{
  "n_layer": 14,
  "d_model": 192,
  "n_head": 6,
  "n_kv_head": 1,
  "head_dim": 32,
  "d_mlp": 768,
  "vocab_size": 2048,
  "activation": "gelu",
  "norm": "layernorm",
  "norm_place": "pre",
  "norm_eps": 1e-06,
  "positions": "learned",
  "qk_norm": false,
  "attn_scale": 0.177,
  "bias": "all",
  "tie_embeddings": true,
  "parallel_block": false,
  "init": "normal",
  "init_std_qkv": 0.0239,
  "init_std_o": 0.00451,
  "init_std_up": 0.0239,
  "init_std_down": 0.00451,
  "optimizer": "muon_variant",
  "lr": 0.00192,
  "lr_mult_o": 1.5,
  "lr_mult_down": 3.0,
  "lr_head": 0.00508,
  "grad_clip": 0.5,
  "warmup_steps": 200,
  "schedule": "wsd",
  "decay_fraction": 0.666,
  "decay_shape": "linear",
  "final_lr_fraction": 0.05,
  "batch_tokens": 16384,
  "seq_len": 256,
  "doc_mask": true,
  "train_tokens": 126500000,
  "steps": 7721,
  "dataset": "wikipedia_en"
}
Each number is 200 + 40 x the weight over its row's rms, rounded and kept within 0 to 999. Layers, rows and columns count from 0. The size before them is the row's rms in percent of the matrix's.

# up: layer 3 MLP up, 768x192, rms 0.0614, rows 450-474, columns 128-191
# down: layer 3 MLP down (transposed), 768x192, rms 0.164, rows 450-473, columns 128-191
up450,100,207,208,238,204,260,177,163,227,206,236,189,220,219,251,220,212,161,204,237,254,237,239,132,267,179,247,235,203,204,142,161,233,229,188,209,202,233,205,177,217,289,184,119,146,186,244,269,219,292,210,111,173,131,223,173,210,261,128,233,180,173,254,231,87
down450,109,207,258,205,229,268,209,233,216,172,166,163,176,222,224,214,219,269,179,249,217,184,232,214,272,188,250,168,198,127,261,219,105,152,311,168,219,182,150,196,244,218,200,209,257,190,211,157,192,198,185,169,148,186,194,208,153,182,189,170,295,176,246,196,234
up451,100,225,234,213,181,176,98,170,195,181,190,194,163,166,178,217,251,191,311,102,250,227,162,150,244,260,253,139,189,240,234,152,199,190,202,188,192,197,173,220,315,240,192,195,138,200,173,211,256,211,156,199,217,247,160,130,188,199,230,247,270,235,110,243,225
down451,095,224,205,111,207,250,187,226,188,173,187,237,158,236,220,173,235,217,153,265,148,142,175,219,179,257,127,195,180,238,215,202,133,209,185,205,243,184,193,245,183,216,211,195,183,147,208,259,170,201,199,253,182,228,215,204,193,262,172,168,149,194,235,212,217
up452,087,226,113,188,215,240,233,230,283,241,209,217,214,167,223,212,262,220,203,188,184,242,164,212,229,177,197,196,158,248,183,161,251,225,213,205,189,222,219,211,173,170,217,161,202,114,149,143,144,220,215,233,221,213,187,240,226,168,241,200,178,295,122,92,169
down452,096,208,262,257,221,185,219,140,217,180,193,132,222,215,249,146,180,183,176,186,236,184,226,194,156,232,126,191,137,147,204,251,229,239,176,201,229,163,199,278,183,288,224,218,129,218,151,166,175,158,113,192,180,203,160,196,188,278,114,244,176,283,221,234,108
up453,095,285,175,200,229,161,211,120,268,224,206,216,254,236,97,228,285,224,195,112,222,268,234,191,168,213,189,246,148,204,160,181,204,185,144,215,239,267,229,227,237,142,166,202,129,192,229,178,198,227,135,162,256,221,276,246,273,161,217,201,222,268,155,193,155
down453,096,145,158,125,175,179,206,97,199,207,110,169,278,194,245,161,142,243,175,200,203,167,267,208,147,214,183,200,182,219,249,205,226,197,171,251,101,231,309,163,197,253,179,264,192,237,165,223,194,204,207,205,200,240,206,222,187,220,175,227,107,150,162,181,188
up454,106,215,232,238,192,177,170,165,240,237,195,159,194,162,242,171,262,184,247,189,233,178,236,167,147,252,258,229,274,123,259,126,207,253,198,175,209,205,178,221,177,198,173,239,229,209,179,207,223,179,97,161,163,130,119,214,194,219,250,113,216,290,150,150,202
down454,107,205,185,186,166,255,200,241,213,189,256,185,169,172,174,247,244,266,182,168,209,203,127,192,217,162,138,175,235,222,146,228,287,221,252,143,214,225,254,217,216,162,254,237,242,191,168,175,204,212,224,215,195,244,233,232,124,156,214,274,111,251,230,169,195
up455,102,262,173,231,247,201,188,164,168,167,199,209,243,184,174,232,168,246,208,157,244,166,149,211,164,238,177,201,165,254,237,156,153,249,202,152,163,202,137,197,212,205,194,251,223,239,217,156,177,253,167,121,152,249,216,203,229,178,261,194,195,252,161,200,164
down455,104,154,157,144,137,198,214,160,261,219,193,164,254,242,194,205,206,129,196,181,233,242,129,88,157,169,233,178,239,193,171,199,134,182,227,156,162,113,226,263,169,253,239,152,186,233,205,230,276,212,174,198,225,261,197,250,203,145,203,174,162,172,230,283,241
up456,103,177,162,119,232,253,229,203,208,180,182,153,94,255,228,205,124,220,227,166,130,180,150,189,256,195,202,180,232,178,218,214,156,238,169,204,195,213,199,143,196,165,229,123,218,226,165,216,240,191,88,197,267,250,226,221,155,199,170,230,157,185,188,259,206
down456,098,256,263,214,192,204,229,177,189,245,226,216,224,213,262,177,204,118,183,223,201,195,196,125,170,237,195,172,137,220,227,264,208,248,173,252,223,196,196,218,226,213,203,225,141,172,227,205,249,164,234,197,243,211,263,259,164,231,240,252,249,177,163,182,177
up457,096,209,190,234,220,203,203,197,247,251,184,269,153,211,164,220,215,196,249,177,208,268,208,171,163,143,185,127,193,219,215,255,185,173,152,255,167,184,167,167,206,176,162,183,137,165,247,189,162,164,195,226,238,138,179,198,244,54,188,218,167,220,247,208,253
down457,101,170,204,188,299,228,136,272,201,231,192,160,187,172,216,212,245,256,169,191,181,163,174,216,182,164,208,178,179,170,175,232,243,217,247,213,220,270,129,219,233,199,222,238,171,198,224,272,178,234,129,185,181,188,153,203,251,153,215,213,186,194,234,181,251
up458,109,259,208,184,101,200,248,267,211,170,137,207,217,189,210,211,197,194,217,175,160,173,159,207,205,206,268,179,161,192,156,199,186,244,169,118,138,218,232,199,164,152,273,212,210,111,189,224,256,233,185,257,256,171,262,155,204,201,113,261,185,209,198,195,237
down458,108,193,229,245,281,203,270,254,207,169,197,229,182,185,221,212,256,232,172,232,204,195,271,188,211,209,159,201,206,201,237,200,155,273,183,230,130,162,255,243,193,173,242,208,190,241,202,208,218,253,241,144,221,152,170,150,221,163,163,229,176,145,184,139,184
up459,105,198,192,191,155,242,176,231,171,271,212,205,183,226,211,196,188,259,229,132,151,221,241,123,166,230,195,181,204,137,203,198,177,247,143,128,178,216,225,136,236,183,172,181,162,220,144,242,203,214,206,271,190,229,206,235,188,108,231,241,246,144,137,249,243
down459,108,255,204,170,200,114,293,236,186,176,195,202,161,222,165,212,178,177,209,269,234,234,233,243,163,168,202,216,272,138,209,207,234,315,111,168,245,197,238,189,142,252,224,161,223,200,245,178,167,158,226,212,211,123,229,217,138,236,160,190,197,208,178,241,226
up460,105,216,173,243,222,187,210,105,188,184,214,188,182,198,183,158,197,181,179,168,211,231,270,152,167,223,255,213,165,231,222,177,274,261,148,166,186,180,213,168,219,213,279,199,197,256,231,169,225,219,259,232,297,171,225,256,186,217,194,235,171,199,222,199,202
down460,104,201,236,174,145,207,124,216,167,191,202,125,169,233,188,186,251,207,203,197,202,257,193,192,245,124,213,194,189,186,182,225,254,190,184,221,192,152,239,214,160,199,234,225,294,205,202,204,156,213,217,243,126,220,206,212,168,88,205,237,277,204,119,167,265
up461,098,134,231,190,212,192,141,103,159,185,187,192,166,192,187,227,120,231,184,161,188,154,167,241,246,160,212,192,140,137,165,157,271,173,242,218,195,170,173,136,257,188,200,213,200,249,190,227,206,160,236,129,198,217,168,173,195,177,193,244,202,235,218,145,133
down461,100,185,199,156,233,244,228,269,198,154,145,241,276,174,253,247,230,201,220,265,192,297,130,253,127,200,200,202,238,216,220,149,253,210,173,194,189,256,234,212,210,201,143,191,255,240,261,245,204,205,174,297,219,227,178,182,207,147,142,161,255,161,182,173,226
up462,096,222,205,170,192,214,143,187,237,179,198,143,254,145,164,234,198,220,180,185,266,237,189,198,109,147,205,181,146,233,232,233,152,212,152,235,144,187,149,168,190,168,185,249,215,180,147,149,154,259,183,186,174,129,175,260,176,219,242,224,270,250,110,182,240
down462,093,121,321,232,182,185,219,320,275,209,190,218,148,183,242,179,253,129,206,255,220,226,185,137,238,218,196,146,167,130,169,157,250,191,246,153,237,164,234,224,231,192,156,157,163,243,205,201,273,159,189,201,203,207,234,188,247,175,160,230,116,125,207,236,179
up463,104,191,193,162,175,259,172,230,188,258,140,201,87,211,187,259,212,270,170,217,202,196,202,133,259,191,233,218,237,174,242,219,153,167,132,228,185,213,236,250,157,252,268,174,125,243,217,215,170,137,196,160,193,270,189,144,259,208,207,205,184,165,171,229,235
down463,103,156,241,209,165,113,182,194,180,260,274,199,117,201,218,185,248,195,265,175,181,147,143,216,250,194,186,206,77,219,158,268,239,179,236,166,179,193,173,144,186,186,143,243,162,211,227,247,228,164,279,165,263,207,160,174,208,127,249,218,161,135,189,216,191
up464,101,111,212,281,139,192,153,218,182,196,235,205,160,187,212,239,244,172,262,239,199,183,195,160,195,221,165,220,243,267,102,227,275,154,242,309,130,201,166,237,237,163,188,185,150,175,222,268,174,206,118,155,197,173,260,162,112,171,191,171,202,199,268,182,262
down464,104,183,209,219,275,158,238,250,179,181,218,143,213,116,239,145,223,251,244,202,233,227,292,218,167,223,157,146,122,207,167,278,165,176,260,252,227,259,260,181,199,116,179,170,243,211,213,126,218,125,220,161,163,148,217,232,128,222,249,247,204,169,247,113,197
up465,091,125,206,204,158,235,231,159,189,204,237,192,263,151,137,227,154,165,195,173,186,210,203,219,131,189,211,161,122,187,204,179,157,295,231,233,239,203,174,290,201,231,225,203,143,212,179,185,240,208,190,256,205,247,187,155,206,183,250,201,176,133,242,149,179
down465,093,183,195,198,193,196,148,179,153,148,191,149,197,205,189,219,233,231,226,200,241,165,161,222,245,215,210,319,227,239,174,187,182,186,226,202,172,279,138,252,261,130,235,248,126,152,196,220,188,254,152,178,206,152,216,156,200,190,207,204,164,224,224,176,277
up466,100,196,187,217,206,177,85,162,186,158,230,236,198,154,246,216,196,121,232,179,176,147,249,184,253,165,246,201,256,189,217,137,164,177,257,257,163,156,219,223,188,220,129,236,170,208,210,181,170,142,205,220,166,159,193,218,274,247,230,182,201,240,180,199,182
down466,105,230,280,221,158,259,137,124,233,211,243,241,164,230,247,229,196,180,245,208,153,174,165,144,205,156,198,162,207,145,103,275,251,164,110,208,184,160,216,105,121,147,202,204,184,168,202,153,200,273,199,159,237,201,283,180,191,197,181,234,221,242,161,248,232
up467,105,223,185,172,147,192,201,209,277,188,168,239,163,118,191,244,198,269,247,189,184,228,131,180,219,209,228,176,193,219,271,251,167,155,267,166,294,184,296,232,233,168,223,204,216,167,181,123,217,191,176,217,182,180,225,178,253,222,250,236,105,218,207,214,224
down467,100,254,212,216,237,199,134,187,170,204,226,189,200,130,169,223,117,272,233,240,151,239,109,231,187,277,200,220,232,121,164,217,236,254,161,175,210,196,260,234,285,168,247,162,146,125,224,216,95,256,192,222,180,97,247,197,236,251,229,145,237,246,214,174,168
up468,114,158,186,159,198,211,199,163,211,190,219,187,168,236,219,146,164,230,188,163,131,202,182,186,182,188,241,208,130,153,196,223,219,229,176,263,271,199,256,161,176,181,219,165,179,229,165,198,169,241,204,152,237,205,100,201,187,216,213,214,168,247,148,149,205
down468,107,252,221,119,208,170,107,120,166,254,155,213,136,220,98,162,222,231,201,159,167,167,205,181,183,199,176,180,181,285,213,283,231,232,172,225,219,143,307,168,173,181,209,108,246,253,122,142,176,248,215,240,180,243,189,207,255,183,181,266,149,207,196,131,182
up469,101,205,266,209,264,167,241,211,283,178,222,225,160,203,228,221,208,225,246,199,214,143,216,252,215,223,220,273,158,171,158,209,170,235,256,245,160,182,204,100,270,162,233,196,186,206,203,188,194,177,277,169,244,172,199,144,233,202,161,212,216,154,196,172,145
down469,103,134,197,277,278,203,203,144,146,167,243,228,144,188,182,145,158,226,148,136,196,184,273,188,175,180,283,189,178,178,254,208,220,192,159,217,219,238,168,198,228,202,175,185,191,250,215,262,163,171,164,212,137,224,208,180,244,202,229,195,220,212,187,236,256
up470,095,272,128,247,172,192,192,202,214,177,164,113,130,167,230,299,93,175,250,229,257,250,206,211,101,218,225,254,160,231,137,272,159,202,157,160,202,215,199,202,204,111,183,151,180,132,219,145,208,156,181,162,192,197,178,266,162,225,267,228,166,221,190,253,266
down470,100,232,243,222,205,192,190,230,133,222,264,208,195,161,228,171,222,133,201,230,202,213,191,235,264,169,244,143,196,172,187,198,171,167,268,259,212,162,201,169,191,254,168,202,203,206,182,237,229,211,159,150,203,84,225,151,219,191,165,195,209,203,178,181,201
up471,063,204,216,176,155,231,232,236,224,244,185,242,228,248,169,269,202,152,237,172,166,202,231,231,203,181,215,267,230,207,216,190,250,151,207,197,237,189,161,219,158,217,240,200,204,240,218,276,175,199,233,204,216,235,216,240,164,196,244,174,106,150,234,154,200
down471,064,220,178,219,179,212,189,223,213,227,159,211,209,195,209,225,149,202,167,191,177,225,211,32,154,180,264,177,215,161,189,206,211,190,269,212,258,179,253,231,226,232,202,259,199,211,237,238,162,249,200,213,252,171,200,239,110,172,170,253,69,209,248,234,166
up472,104,176,148,247,159,213,244,222,217,241,191,142,220,164,160,247,175,170,253,217,172,257,203,231,200,201,235,165,230,262,196,277,217,170,157,223,205,240,161,128,206,183,197,257,293,273,201,114,165,203,161,146,114,150,185,280,164,197,257,149,203,236,215,199,224
down472,100,210,232,224,235,118,178,130,193,247,107,198,184,129,264,243,219,218,166,185,238,194,247,173,147,177,220,204,159,218,274,247,237,225,256,270,220,212,157,257,199,219,184,197,256,207,230,192,231,148,189,235,161,189,187,146,216,243,188,218,251,239,180,116,199
up473,102,165,196,113,213,176,231,195,300,256,202,247,199,224,228,152,214,230,144,168,216,194,177,242,186,128,184,240,228,213,196,273,155,180,195,280,263,234,259,182,171,221,148,268,221,151,163,267,216,185,228,191,185,180,195,183,232,153,160,266,229,167,142,164,196
down473,111,197,189,227,231,238,164,251,176,202,186,178,232,181,136,214,218,199,251,187,172,222,210,190,248,202,170,234,184,167,239,161,170,218,150,216,180,221,259,149,262,111,174,146,197,182,215,246,258,267,282,193,182,184,224,200,174,157,204,200,224,186,272,242,191
up474,095,215,188,228,253,199,203,155,201,195,173,211,223,112,268,145,257,241,145,186,174,167,297,249,184,96,202,222,108,209,231,168,203,195,157,258,215,231,132,217,159,200,136,187,265,222,247,187,207,215,217,149,115,256,274,304,220,173,153,186,140,195,267,190,272